{
  "num_key_value_heads": 10,
  "intermediate_size": 3200,
  "norm_place": "pre",
  "norm_eps": 1e-05,
  "qk_norm": false,
  "init_std_o": 0.0,
  "max_grad_norm": 1.0,
  "warmup_steps": 200,
  "final_lr_fraction": 0.0,
  "batch_tokens": 131072
}
Each number is 128 + 32 x the weight over its row's rms, rounded and kept within 0 to 255. Layers, rows and columns count from 0. Numbers have three digits each. The size before them is the row's rms in percent of the matrix's.

# layer 5 attention key, 640x640, rms 0.0238, rows 445-532, columns 320-479
090:144096124119159117065156160110187109118077121083107191147145124174144135122153125149164146141177128156111178137101151155130081092123119070155100136088179129085200169138087137126150159094086161102154062160125104045101143122104138145085110110091131161130098177101098148097192183099071088096160047196159126093125074077107207141154105088058134172113143120124135130155151187077131129134167133123194198148120170154127134120165153126171125125085083181158101131075179125161110123129154145
101:095182146118100180125122155138048082102112115171140113110146082095105175197143155140113108164161153115128133073113176149122147183142103102187103142124161101126089148119110167139078121127089093067101104084097103191109160143121151129199167175145153120125144094089132123112159114159085125117145118124128090084144096174122080159112138166065158123099116103150115105108150054153134117087106113180107181128067090201091128156101165104157100136131133152088135168163162143092139120124107089
108:141165122119132142152110108104090152070131130171120087128165127093150144158124055090120154114104137094115125139146105133096083056162145132101125136097167126086094130144171139135155131118172128145123160089065146126153121155079129148102195113142165103172096122126068075121128172147103051116146123071141078108110101121122157136126121112144143110174207140096147127145146169117088135215204124092165157122137084140163161062139097145098113129147142119188101145146122175109066088103122115
095:112094167110117100134092161094125036185129154120136106127096137105176192103039148181130171126138171141166125155111111115111097179113149104074168157138100126112168171131153113117121189088160146151158118114129155068150160157153118103144169082168201112114111142095120181064117120085188135157141142102133105232151135103141069155101115113136131143168071202076217106128137097146093126132126079075114100165164151073113086143184162144076088039159157131144133191121142126130104122170124117
089:134088103173106165164100118097159121141123157132179134090109083138088110161140135121154133146137110084135118118171103092117074143169100163117179097113177071172098141112189120122127132073182105144103159116132095133150125111151145212139100158126184119105099160147124173117127120184150179134133132095116127068186136155100108132136119164096148147060033211122105161107131116134150159106117147142114075148097134094126137100092176168089162112130115068140127195062127130176133157223099115
090:122068146103124181139123074109175123129126134102148145095103159181099186135044123125150078068130181159087123107150061084176071127160107062122131151158117137117130156107091120088119153113225131089145112136155165122114131091117174197169113122130172106083149204096138133114139232116134226134076146052165154149106166111134178117118094143207135197141129146114129073091096171203117148100116111125058102103088202082135150136169151083094093127128151110088188090166139154116073147204091110
096:124130174112090117144154077170175115175198053182146132144136123077161087124147177135121094134139051121126137204124124153112091081083153166108054057149164057066136103051097159107131154128143156135126122154191153152114128052130108124140113130148116120087149087090166148133125153083105058083180120123120111118146166147113125109117141157165130109170158126132131066074075084162128151140115094053133115143144091135162146152061166144130098111152138189135118156123139099112070119149117103
094:086121180132139108198106138119151099111185145086099113157118136155052083070120129148112107117184172184148077157120149164110110120134150050148161052141118114166152129185123119110149135142123139165190149108093133148088072145125114122139112100115097079150126086119151137209118079099169091129168136157110131128133174156125117115092151171073128152110107122078106104146169199127109112146095100113126152085120192126136100127185142110183116162125146113201148161076151112139121128125106173
094:137120061141097114141124148148130157163053092116087081104115088167127094118169120042097142086126161129142163111130096095140108099027121071064149166151112172127124147190141106092106155105152134133106118143142165106112128128039155202186096133135140181162112158174123103193211076123078168089127120172170125130107100158152140125190110147144157125123092094150137114110170136095112126095121117210088114067104105108121155138140098091135093067129132141095131112120102159126079095100159177
107:137120185157091110100180104152138138166175170106129073066128109107137127135147113175140189121120185134120166111129118127165173141094167179139141137078114179113121116152127140107145091151143162142087164111121113194146110077131130107143077138124228126115131154116133107111135072159139119147089136156112109098145070034088119174146135168129174127115101129085106127113176087119165090070101107190062110158160144100114152177150114067133118163123136126120089176122158129119128104081158201
098:106141142113169126089105180167153137157127141137095101106149123149161137097138199023121086181132166137196136095193107124104114077109125173103157145134139150096184124135173167154088168097124132118075109127184138169128107085141183164139161179106135138083124160128089142116150137134104107157127185104193137112076150085067140145130115153147071159116071073170186149120114124192114168102134131106124120131151130068113160143133149145105156153075105137135069097112103122110093133070104145
099:079174127139120149102158135171101081107141097131107141109151107159115115163033113198144112180194107155096143101112132156142167115112135152130101124144090069201138132158180084178129118193077119120186184114088139171145128140134177134121153161163113165145111081119168169137122089080141103158116144112110158173151131145160120140145110131094128201081105147083074128124174127068158120155127186152184155095170125150173170098094089087104138083092143050070075178117125142106143135137160168
104:147183170076124095083198120166213123148121089150189152114073149049105101172159060153130130143125106124123187123104154124105130123078155088126165156145093178124069152157160115099124172118043095089103197139152142119094160135120159114179184123131144132086163073136125096121092092091110093137130069119116163140090126139137112177135144105103128124153112159136158210082194074129109125136079070106187132121134119146165177134131162148174146167121134142131128172163121160169131139077115078
109:125105064095117133136095028069144134089075112079071135112173112089176127149150136192137108121140155164103159133126110126190105126151143067142109225088125104181153125141180112110079112120109078121102117067172080101161148125101133067122104139094110142099125075106107084142092113123145172153117110144078095124134167139105095119117122116112083152115139148104097088148055133130182130129182128153064155102126165145135126182085107171161094182081145129101124132119174160081142104166202076
100:124121108171116094104176127132139111111122091114097126113117148110126161164135164108141162097130068119098164136118106078145151169159134104139134187170058168160103082127171102149083164188154114090125123143106107143129138076139118150144068117102082111188104148098139108124208092167134082193143138154120150144141137127131146048149171105160183150141179127088134076165136104123162150178099151067131100160092085106098171112116078087134079144099095194119144154084185105140107122119165161
102:110128098193124175136159114151115162125152087104099154170105108095108119135167147119107128138100114172159120043104150103115060127106106136102181159113140168135133094122134101103162126144125190165124128091097139122138162095109148139160154127151119182127106163124104122111067142144143207066113115139156151164142125168103133134069136139178117079142105149112070153153117137044102103101142092150110176119150126076099126116127146080209155157096109161112123113140193156179164113159150155
095:135120148158145141133128137180105145116151181197169119104110177146110117106157116117137145085121137068133169201162116093170108149139172099075072086126121131119080095111161100106159145098098109107122185085093097159132158130080144100083125140099119139155123158137089122133177127113117056092097163174151118136123130096096142181104145124085186149078149123153171109122114099145140122100137164118131183134100128169095091095134109134083159029095106145120114181086111160126158106135111094
097:113070080154149078138109161110100145102124034138150088109125158182108072086051179109130106112114144171102059086091125119170118094134149144145104116155122139070160139097119177073121155138135110184109111184143178084199142186057078168160125095125139171113064103054095178133123177112118111178120132089119130130145121122181104085147153147122150097135131122186075129097161094094086108135110178148184144191144145117107120171135110201141144118138106100141159053133130147114135137112038124
105:094099143112106162080139146121178170114145174150140096070151135132091093087145167196070077120137114108140109079167125144041127104130118177158120054144113135104129141125149169156108153115107145128109117167134116158118129159120125143129150139118098124102141054117140105121138084078132151134099103089105071142117123114108132190120099127137141095137139059104100178134144117101116086148166155075102113139115087170138055215102167132143194155180165099143078142158087162191159020114130214
095:106102139097141091112139122152172214100066202102158113101147119070114161096084145114145141078150099119198136133115150100104141137080157154124158058118126122168157129139137172117132167089181134101138109147138091115120176099085137098073132173107149169155140154160078082131132111078120145070131138114161108114110180121169112152142138143124172110165075164115137079142123110121121163180126157162149169128152082172080122070184134123114084140088180135116171095128139133048146192069152068
102:094071178044073157124082176202112162154123097118159137101170152082091128118105157219109100087098070133138147151157082101158119072123171113127114141123131168118138135145086145147110150152120092164137080060105119156093113169107115157104099090175064167084100112137087111119117140133071099135143090150121159136134180130154088107090190102093115127117115117115130057167118119151141119106151127183154152111154060136149116098114166158120153151147106137112127101161161146086176101159107175
104:148088088145210093150046063077123128176102078151168111140144151089169178118093097145121087146141152135095120167106131195106109172072118126159195099083137100167117118163177164108093151113175122166094116156137099128139112173144151110186137108089143114164089093083095152121113085143111182116158101092150141206116164174123162136112103143106156137147151097141097131167103169067136182163189101192020104115144118155157179093124127145093123080084157124087136131119084136109138130094089130
101:138046155100155123151126073128156142053108092106101169183099080165132079181137157144115178125169109102105120163123067072115108090139122137122154167146140125123105169142116093140153133116090126094189125186129197130152142061125137086131146130192130132126189091132132177165131125068155172053096107103109134146109133163150153167126116151138130087104104139105125172164156151130114136139097145142158123193121168167119101112178160131121136116158194149178097112123176079092144037081162143
102:158114143137138122144136137101161147148105104115166103164162079166135143161066185154136124138083113144125098196152181094117149115136110161188078120103127147086110177174134122117105123149087134164122166154120123092138146137066094102011152080079141139114070073129137148177090133141150112145135104119086143119142155120211194100136172160117119164102095121126103142137142161167074120125110156122085108160090148128144107175115189134142174206092164107124145165172091142178076188086153133
098:148184083165209160165160227133079109148085155090074124164126127149120105123160183013143090145091161114155140144126132178043132135175171138178120119106166050164192106138095150106099090104142140147128111181121090199139126126148124167151089162112133110104108107152085109101123163127167142100158127128172151108164161136158130135110124094146206108172154100150138157202079072179116169152132088108154137160094094171161119102074147182115101063139135130139186100131108101102069149144090165
101:131122142149159106137151144131094120140105138131099179091139199112104115121174119135180121151060149117097165137122137120119100083096107167109118041151041128139174101091131130147065161176108173185108076170082141101066168108151134115124161169153095143094122096129159163077145120138126121123154164140065138165189209109122093095118173157129165168101096107160152184190085094101129160078129115120191165177121109106129102064151124103161077089156072126189071104104151179124070108157116086
103:110132140129121160162152118100152106140147134104140156164128164132084131141151091114109173114113167082142127101118071092139092103124136110156151080180123106109159127131082137225157134114143104176106137167096122080163166148129159081139138162173114113137120186140083155142117146177104179119190189069141102138096141125149071095129168149128164133142145152154129156124090087139104117096187157115156173157085075154094157146126138129161109144125149148092138124086111104139128132097108142
098:122065095113139083097150158143142173086143140131142121067142141117100063131150140156188114155092136150120175102151137150129083185098166163131105117093157142156158174204172119138124167154139109136145109097092111181169158117169152098111131146069143089183186114199130125126177094158138075093128127134156152172104164160063129109084143166112132106142125162112039125109162108187130187106135103138090084188114097158163156078131117048131101144129078089190121116082140108124129122096116142
107:183111134118152169084129134171208194100137155120146169162146124127087130097129183103092105095124094142103135171081114109171115158079104084115154087140145095154171121128095117060130132147146122103130126169099141086142079139163171149135156117096028088130153147104166073114149083146157096130107105162156151095192160154161147124102132128142141089135126138129156143140090066093179135112167131104154077109114124122182112099192091172134119123149121143176125137097129126133093095106134082
101:131150098135181121116214157106123165129120121163142162054100115104099105095114170125122164130140135089150147176128194170144116156101087090174127096163112129158131119100117140041190104190105079162127131112127087150109109065102118159173102174123088099164142138153180156107118173135104165142104144161141173113131164137109105068104147116124107101183121131133217114130085171099137109105123119176129161114109094157120139114150101145117138140126102141172109115149107172129175136146131075
107:158113126138125142118191140123054095145148121117153155064148191074096164111148183073134133126138165096150096106137100140122072132121103094129151067113113083156130111100105164127134172136120111142174114116150119178149130142142172095126102079187136148139121100127112136129172085121134124145165153158112073132144134078083128101177118119174136125126108104107165087116107114156084131073085104174108141118129156106094180013090127123113162114150138116166137133124126122114068113131133147
099:117153112101140167137110101128151132149094142114118101203113162115122180095112086126155135128150184146093104179095109156124102127091129089148127111157107138139081185134175127173097138145213129125164067133175118064060136109147149128078149089121138155143122133132123102128141182076068108088108161199184122082071167144178114075064133130100147082160090163087155141143075162128143134150180114082142119137123182111177158143090132125088162123161154171109123158139122132106083050114171058
099:124170119152120072144145121165139139121138138131149147165180172150100090124169026128109092122123100091154150095052125107102163155196097162124195201102163112105069132082079156092120080114191059137081171101138114082148157080127086143121098098145107112126173167115107092166150138155154059132043094096102099161148129102128104065121145083089130128102154167136153173138173129094144133126103136182153109173117133084082098194131124078140165132089145152118166151152102149161154131098107090
102:125111161113156110163171126147118129070155201096076114101140089187133088142210142192145105171158087216199180092106142136161150132139135168117122086120123097128153087157148129148153133157123147146156159133100144211124180157112127134164117121159166142080119099092126146075142110132168114145095155149122140173135105134163091134117170104100185125142136128170116124147118109123121135094164088105123123122153130168151119101105240107084166087120110143171141139140125089135139110101126089
097:150127152159130130097111082140129126126111155100205223136142160083095051125087157213112186168040112153168082096148132138146109160143139161151111053154150115051112129120137090132156154126182065098088127112161142182110139141041118127083142068123130169158145083141059069180094096116104085138121124102107082133109167117148112142206103131118143130173178148106102120140097069148141114123171059115177126107115144111137096158150130130120106102146092156129131175074088085132108083135137165
100:095134165142143101101132125174097095157105097101104213151086167177132120125065136218137086111133091086103102118128177103105139138147114158113154117122118167174129115072116126145091106162198175172099168141115106113138167158176091069107128173135154124152133080168143099154117104146115135103123142128160161163098167162054140143112121128154129114149079149109141141118106100152117110131107128151127166094069163090232135084118161145092119124133117145171177100085090134084146155145122132
101:149117128107132155146196139124095153165168112129170095123140130090165153107109084140078105145135142128119118134221111075182152118181098157113150026093081131120135144133125127177082115136117099111142086134126144117101122105144188118122112125055192114121123112072107100148147141117132182193159153108129152114066161152136118184139173091123175155132154121091109175182148124063195119094079042145139174154186109112154136106154071119164128147144130123109080131125111090078163162076073182
092:123088080107146106176208085094129112156124120045161141099186166118104117118146169112172136143152118121098101172102103130108146162195165148078117147104112097098147131138082188164140167136153132124116109135149061136154149086070088135128145129089134112119091198123167150059101130176039146136117076158143141116135157131065085165124152121142129139100147142119179132045154062167115116119186131091105155186134115149130147138089129112151125149189113135140122115159132081103149165111130151
100:142167123105077189121137107087077143171153151098093100126109133148109066114105124103157191099100099181124191066136174098158197170188157139108131201116162102141101131171131138112103112153125197137126124091090121107118101146163187105130132171085175134156077134122128113049092142101092173102144151130122060173144077086163109123132085104187172131146132117126122158117109167134097096157176201157089124115189144132166155119136119126146066127131144134138046127185175074177137140088147162
101:162143158137112129125149063111087191101173132095187148113141170132208147102118117154156105146096075076142118212113120069107093243127114145069100056114097091081141150174192105145161132096101167112119148047087112040160147124110147092120124042141119147147064127197132147128092152128118163128167158155140098146091125075114117098142106101119074143186122144060144140125094154135138138109091088184181162124131118147126123139120108151118118129116094193116156084124140098114114115100149127
100:114191124098062133153184116173159052140149115141118162136138171127090139162168098110110055092088081103147143138116114164175138104146123161098127142151119182072164137096120135162166139116083088112129144082124108173135163115098086150178113135158121120139151142105163140149147126081112230129090129110146085100171089131129079116167120118095087157117128120083068119124080071165149139151049092118060160131104120151091053128109144120178104153128086157138130115129151128148124099095094183
100:106065081151153096154076118155143127171103120135187139113186120140155146089126140190158135174163143094123190117124131083167174148104085106151127164174153119165136164143171052070136132125128126067135157106161119092123115093131090152145102112116121112085144137119164134108148166152133119139124101149148159140110151104111132087128103124121107125102144147099113077141094186094111121169113139118068161149060102174117082200106240108103105151119173121182117122132131153117136137091137056
097:126100104142116106133114140084133126174137154157041201125142123162111167107127087159122156099138091230144158218109096152161121165137148090055123136139112123079121100142139045086111138095156167153131148112104121082100127141151135120107176160170144169167123135136178167127159133116124116109072089128151158121086112118144124130139088077146107128118122106152067080060070152120114106139143100118071101070098125169077135154106102146071125155115125180134173081162099155157161090121157183
108:097177080130156138095152106089127100127108086105186054068056115184118118102077068054168168116115128050106136064118112103108157119194141120206132191187180109104148172148088155191149084074104063078131106120109170169143070164152172138121176130101121149093121101116112075119100104194092121127133096080136125128130118102133094088162091174051134190069151114159078138129171157129161113068136134160110156114106165132141091105173105160111124152099085078146147143119144127120144142124141136
095:153072125149145111092132118139102139143193080101185122155128108119134188126078197113125132076152067167115170123098091101099116139161163133213098077155168155204139090106093088090110178145190173143055130121147102158169089138135101150178136090118166082150072138125113141065127102105078151179091143189145116144100081161095136125121120120123116176094081158056066155139113127138141144115119155148143076155111136152113138091087108106097165063116136145111158118143102090101149168173131135
095:150072131143118094126151119101121170093227166129112123166083178088150167084140113166152139130135148141160139153106091091123116145109153095177112088092130130208138206112157151098073143115122111107167104129165172122141113068102108107070197094097107179090080080105121175144111109102098146134109137104088117154212126143119080115095132147103118105123096103095143151143141116146126119121174131092146181161158131103156154114092138155198161081162119109171114159180100161120163166159129149
099:147088136122123101119093045117164126116127080137106109137109131125164085165139101176124137109171103120119130092129131118151137141131135094156112150093085114136148122118162139110140178063159186141197135133090129118160121119114135111152111167082113194091075166172153143095138076107083066126166111136110165105058174085109162103155133225143098098158177147133090120139135170112108158109170143126133127103094121068083082137151117096100118120079104156150161119179182171120121136127122068
104:125110139101129143088138174081174177198160133117117223125220128106104163109127100095147085131094162169172168115192143143117114123102099051111080130114091146135117143075084134106153101198099055140120179147185133142115113095147130092130116130112198139120088136159094118098150136087135124113198145158148147090088072193165168165110195091157131138102146154066173156151090172160083178134109090078136184106140130156113117139095138117141133116156091105126160112149183090109084145142119148
098:172050139129137085104099049155132106157069111179136146135148119096152143153028150113135148115112217185126138203102132108146146150138090168126153164140162096081101128081106138073171146122113127070103150114098083155144118121153149077093153144109124179117115110147163071198148106137180109133116144184121098162189115134151126157120181120110089157145135123124164152160181124108107144189149147199125154142108137060118121154083176185142077119123126180186137122149035219128061117135149103
101:102133137144061149076097116132133122141136168162180108181072068163088077055135160092174139095116162144154105131103092076148110106130145052155161124069101156148174131113061127101152108125141120113189094135072138112106150096164091130145173166061121138123067174144141108119151174091135191138105085147162114167139077114141080068135094101133108108055126160128147161155102169144149095105152156152135207116130139102128150143148132150120049092090135115128110150126118098122155101129114149
104:146126078120099069105109075178099046118153064177088170137117138106128115142123090138102046117123113147097167153125186132100117175088136148100156140126140110112131174097174102190134156116139140133147144088134168166186113150133128132168113091088075143141134135062124170148139163087138122130126125112160118146111095136176116148174130121123135142167136160133132087175114103134157086126135082131115107193115094103209152152090116112114135087162115122127118128143148094107134125131127044
101:092160122042084197101125160122135147134082114206138108128057181131162163091091137157134123103168102150120119161081097138092140104133151088130103125118124141087101123091153152144120069108074127192146128103138189139134144064144175100151139072104186158102117206155150148066117136137102152165130181151154092138210143158186129176138127146086144125138119106158144177128105145092186167144063156185127134140195128094099107159125122148186088105113119148166094101131165085127142071127127111
097:152134101117187090236175129117145120176123126094112082105118135112154169169087109118084105098128175122091147124134165128127087106115121129123111146162110137111129036127195086091127168124221123080120091041149138082134094123135093134181116125102180117140159113148189145142168155175113141068099157122105175093169129200124140112098133102125161103109181090161084135155104125170112122127171162180122147096170139144116085154101132120135143077161122090100110113095164151142108065167102180
102:087155170122114163145083149099145123101107142098097151148137129157148102146153073107103071080110143091108151106147112063205141124141106157073118126148144177112145127173166107172154121064073152122106148139132132143070119116137096118101066123152160152135106133121154139128158110135088123089154109179069152174075122064154111168109116111170140125156106117129099127118066142061125096137132119117099164060128121077131122147097132146122096113187186113103106160142049112130089139134118185
100:166126211143137162113139157172174112145117115097129119163064069114089117205149209042109097143129049138123126103120075106137168138081130087114170171141095171240163130065158125152169171080115143108095107167100123181173119074130099150109147128155122084160152181134148099125124169090074104136121151097127107096121160149182127189072133095155180133173105145117135099096164134155144072158104115151189086128183122112108123162120150093165113119170165097125130108119150123101160122121095082
105:086141181157114079122059158130094113153124126122111120173105153153070090128068119145128141126101141092129110142092145144185135120128140099144160094145114089131132146108143129157153165157131125117123117193110176128108099054176135227052147079140135141079088104186173116102156160163072122077078136124148126137126160087149127158091039170081111115130123109150131171169052120141150164112073166142156144102137140126117108126085132135126154147137123135120168111073114108140126214131162114
100:085212160124151135074110139139131131142173159114134196089066084096108113125186049092146075126132122105135113178118095182126078112155104162079131105143177140129150099101122118098100165133169134120135107165117150126153143192109102136181173172131097072164130155146143117135154182176116105080140141120132131126156135123114128145068167101122115126074148127173105111146169104123114135143115111138168088117112096143132142146131121095160060123128108136132169154124083167146133101194128138
098:146087083128114151138156125079112125107117185173142077174137143054117168157120164153134175076170112117104066132137161131084093102147104154135141091140155137112155164102155124149119165093138078146120149098168138081111146126119074129151085081183112118109134076123158122184088030130198119108102104117116185119185152069143168151166114091128107113140088086088105123124160067152176109143128161107119068116104141123096105174093114135156161095124135103128082127133123197102120130099130076
105:058141129206078089158070075172131137151161067092139204156162109131113153097113097210152127105121117141107063120079135114104094134161124073079158116054105091118095128171156081102103166158157095109083137110154133148100122093083118126137093087134141144147143134103082138059127133132162124113156146162148152110145136131143179114191176183154158133168134093131092187067125157079097122097083164143113146160130098139097122108154133126104141123129195104135062106103077106115138084136115222
110:164172140097089118128101097140124147153170109157158235130107176087132125128082078172112109095065124075107135196162081114197150179134163136088141183150135081115143089108154125136072135130153127186141099110145157099094103165135200079105151151105049121121148041150144109183115169132135159180146148130165135143150144131147148104111124157142118131128167127105173126132091147163089137158110128112104116129137091134143091165117102100125128123105096137114137103100099102067134140174127093
112:102103084115135089124166105088147144181101178112093190089144114188104121133143145125150086146118173125154126110114084139130168148142131161129103151132130140127130116116096138158149152085155061174132103140113134202115161092122106125128135100167124135122134063133155174160141136123145103153146127119119096112127136145101096143142104154135131101146134121159115132128064148121101085178149128190160082128102124120087108088125134107055083131114137133183125142133131191127155216048108138
100:116126081179147103132159139094155133135136189132071108088153155134085099075103149167145118108096154063099182127122138113132107139099095118146152171140137132112125080114172188097124107135135130151094136136133068013125129123108106107131111133138144167145139207127149185073132137162113158049166157102094108147166195132126105112182203106158116084127062131144171134138153140136138127121129159135066170115127145126118132153178144085084145135102072142113102149188128171138132165071185109
100:136161134086087140137158110136145168179110127136117082111166114117094099160127084087106105145150155090147123114169108107107108132176127148147154110139163149126157140151147136116098093136121112204112126127120107125161148170129142181125152112175096104120169236110158125128074138094193162169147115102120181164088158120141108112135051067157126154223149091131082095130174119141152093099143092156116120138112191084128153147147126104107123173139105067184155133151180183151116095171103102
102:142165148110171105074147127153132132138146169123110096107141065151174192125041084108123137130092173126097152105144154096175140131129112084185090081076129076160137170181148128166134138116152173142107116095117164066069154087127083138188110083110106145176118171136140140138126096184110151076129147135138099112194114108119152137103130151150110190177111103118147148130082142187189142162112131144107107121121087101130098141108110083109146133156095059155121144144132147157080104150150144
096:100108118085129123135155121071149092162067126141144110112108116157156043095147188132138162118192129131145099155120119138173197091152202150161115143152086113100144120102076153110137143136118122134160175101134104087072088171180090146078109125151138079124129151155125083082113118130096119148092121146137144143153084108125138072150121118099162157182144135113177161114124110088131127090097121176140150110044113120117134109053137196159153121093094137127096125104157087160170128172122143
094:105089108127080157112092161134137102129146139120063078138115194109166101125127112121122166169115124146131144094098173153117159114085144114113109115078165093155140132134165151109184110100177090166151145119162204085130112100083171166161180095111103086143164205106120146156138111164127198079173140123133102099105090097134098091096105099117091106130127095147147064076046104135199152073206114145116111167114142102121092194125105121187177071138108155196180120147161144105096149118136160
102:159213074155142066118123125120167047152140149192092137142179149137116125114179177084179149157099128094145125149169126152161083153144129103140147130107138115159183105170154116145126120128101134188141165046120121167127145134106160142161133105162110157158102173138169130100168105114143122109113112109124189081156114136105147151125167120105113142161139171105108157150151155128165103083092142154131202179145096082137095134184075143159084104138110161137151136096191146145102138212130129
082:125098163082154136196094135114092127089139147025133103117066100152112163132157135128112110127113080082168088125074119154223147119086114111096084149099137130149110133172102119100133132115139121154107138114160091155104127149144132090156094116117172131080101073105112111159107109150082140189137169144134168155165113065145109194099114188099165142094153185153142160078132134117141121133155142147155150100083168120151105083104117128117093108110083130130113141132141068129164104169117164
089:094141103116155103180095108125046116115111191081136132106142186164078138134090078186151145107144185076105117173100062129091141129194112092189067046112125103138112159155134146176090104142151099096141164145131151113118204163117063139089116133105141147139094129132145168131080179137094200136163140134124131129110139101149106145079117133145122162099123108150139112141124146158060135143134152104115107109131128142086112101130136086132135153108124081173128204113137103105057191163092104
091:173085108093161114181102130079087146157166146134148130087136174158128149067141098166120144116059164104158131090086115129174128102099190117153065103137130132104123109108158078147071133113107155148096096133129154124117105167124164079117149135162162092145140128194060127097120070101123171105124142105103117078099102105103140174105145100072133132124173156136059114102109136140124077155083135123078086131127114110103115108114120112172120100111090129113115070110139176141141135112099138
094:114162077132157097112187136159107137122144105144133126203138165131143082129145147136067120125089112164109117090191099093099125075100116140085091097152144105170111132077105132133080136108151075086187103095142136106139093126122134095125149200070155095134163189139137140163181078126180068134140154088096155136089157087131119072163115084155094081190142118160211114114119132117082119111129123132159148117108087152109176190139170120135188108198102139145149162143137066204041140085176156
093:136173093131072125146160149156143180132152091132121175128093133118101205111091119187136163190134134142186150180106110138140116121120139207156120186137138131103073150138072053172094158201085139156161152129123116191090114093163171112040147098161165133150093106126138127120105202115138174141109067047144118135125102155159058078163070142102144127130151111149122192115094173170099155159081069126167102098102203131162153156138147141176118111075113163102172129161087118144134053143177198
111:133116123125135093137121132125133145143116127144122116134144150098145203119127155055137146147112181120146097164148126146109128136145136054128097150121094160127158173162119115099113078147158126093120132158152126102108125144142149138168118130098100115093204068167071152110040103089067154158148169115132084119100144113172143182099142115107115118110074146141075141157145185178096082136122084147100160118136162181176029151170124137123089123095168113109099115119134153155169026156113108
096:094078092126144136127195156130095086140097135122163132172155201066150135159101161182096062110170144154132093074110125142125093169194116138137095088146111120182092121074063149107161137133161126154104119111113130133140103105150123137197045109142117083113112101120134151193133048189182086150089151186136177120151156146143135094118137144143066152132107123075084106123142131142161159133080149137143130158075065163101123065134148088168162142117104120068141148061171072115087169104148189
120:141129142111187091126201108119103152176118194077175054102152132151170135155068120120088035091203089138089121123118100109140142147169130145095107089180167170189146085130165173085138106105132169075153142115114154065195142140129091124144112086104137104080142111127152099139201107119169156162165179161134122139134075076113156076118086081159131104087124175107155098098115093165176146088160155110063116192103050088115132084109076107121087163162078110084124102102142107092107175070112164
130:123113148134103140141101157159163132093128105112089169087089096148095121114189159098194172121132098074125121132164129199102175065079115119100158137106152117049148171114121082148110124110125115133156145171164103197086096114147150147078129214087180110124123118148153172110120145075111124058174113099153138129205176099122054118112145127095149107175124141204118147111160114083146117170170095122134143058105203127142124137142196198072112126127160108164105115155108200156177104138085076
107:122145044134083108078084062102074150140136150102142197138139181064142146160101134181119098143223168113141113073140114135168135131151104124135094099153132201179124128149111168069142154106147113078131116064141186114095129105094137133174115103116137176111189073118135062146129126103101112178132127159102142132178113127139169144159070145127135115093089107173062084161061048140145148126065108103130109124085094113089062148131073123118138150128071115135115113087158091111077133073152114
105:127121139147115107115133105132077093114119146091151138146134136125144185128104096221132134086112117100130127152134173166103100150106137080178117072111160121223104116082080135116151192106116086107135091116085145101159146151100084151139105132161076155151143090160124148099146080144134178176123131191078139124094144101144162142069192125149137116134082060136119070104125112110121108198135199121120128152137101139110167139105124118117185137166130105192084149071065084130142155157130195
098:167109093132156090103133170158154136157209167140155128116130135098129132120119186143155154163040143168200124126165111125141125137117092173120092051154042138124112125131171152105152063137124124137146108136152105114133132138114073110115152106127104131131121021112095112182109091153103141145214153134139114145108092134148124112073166109137103140102139105144083092149061048132088117133086149154136102142137114115125101114126115162118087194113134139123062114148092068126115089114110184
099:155124114100182120104065064126135183116100177123136126108096138111093131093173160070149128164174152142091120142154127176109073164077126093112179169120124086134146144105158151105176120122059163088115139087116129176128079163089098144084153137117094141124080144098095110121138094096127134101088119142192140135050157135173120143167128109108117147082174139200114066069118105081140100145187181126138070112108096165147089153150162126163077073080113091138177088138164122151133141235129099
098:112109183120108156126091152187145126133087193133074187102117075103062126155112117155119104088174120129168095102136121107092165101110158118132138123103085119129119179127135138168098125136106169194147142152102151134078089139132101135124149166127108115170083140163207152145136176181096092096092155125095208124107153100135114124123098148186101090149128135122160095089133113123115123101155125068118092145094124130148132160123144111097183052132138137152155136086147186157131160103113131
098:141100143144042117166059147085139160122061108123110078109148135098134112142122094122097101129120131123110158138130156130179151132113104132149101207115150089122101130160144141076133139160173120163095142160172142122167114107043148098036171097143094138214078171085110106127104137107120099093137111121078130090141140147128159167125131144117103081115121102158134128139142144116102108115121199091134134092150139121069094167142116165137160100137150150094137129164142134183118149155162120
104:104140114163147142127163123075137091094127079172098086161071143136120112075174101109151141152085134146164143143130176162120122119079156118149090097104110101123167115091150115066171148198114147105172144072130104079121158156166142117169148158103128129117125141109154109132146138052102103129168132180096156141069121089124138163117140174170131129102151127142115134161069161079130124150123137141158160150120137115121096127088124156112146161122120141120156138134101144126165140212172147
099:130153126130169107098162178153121144137084122130152088078146100115146076176073096069111118170073088072094186165101077119139110101098143165119153126074111121174130093186172143117196074155166144117122178144175117132133085135105144078191112123213139140178118129158133150084090105057181140084095153159130148137125186176167146126134117131176096151186087117139163100161057123102077105095094094102181164136128104127144151165202083124150174087178107128108159160131111127090096143205090163
100:119097085127155163095134171160138083147148168127170140153171145153165156105071140152110157119206139136119105162143120143122099140172138180130177150151093138109089157114186143117143151182127106073116158122147111098130206152194075086140148134158157085130130156138164124145107113129150139094114138109104107129098169135093126136158116109153198132059136149174136166125110115184136102126101104088195115141133102110086159116135129120149071075070129122115123085143111116091115167078102142
103:078122128086162140153148145174120111146130127155044073139116084137117084152153139122127116094124077159186166098099138130122079082101131106132113103163164173125093128073091083145105132093137082143151118130129083097148086116150126129102089115120126116113083157164108139170115084131144087132132084083076115124123119114111111082175149129110162141133154110119101148116149113156139147135104117170120115153180132102115123137090154079136117115144123065162148095111098195084077159172132187
105:129161149180067032167113102123126087110117152108189131092192092110176158068135117164150118148131091074154156143130127175101143196128126136158131135182167119178121096127083131174140164127164139159123093150131133159073197177118115118142137121121104138091135145131106123187152133167154154129158115103161158143153151182115104103067161149121088064156144116154092151110131128127177156114174157109150068166195088137165160156124132099154081079115129158130133149125107146102125129143215170
098:134178162048141148147167181179131075136143119126140068138111157101121093152108144134156169085133126121123121147111040150096113131104107124158134142196161065136131098111102079198133137109126123164103093155135155128182051166143103150148129164105158164106142212127128153117185115124086130155147094121117090113133109144126108146076124127157116130055120189120168104122161083083125126111116146126134068070169148148153122155140059149139160109118101104071146088173143091132141198111070148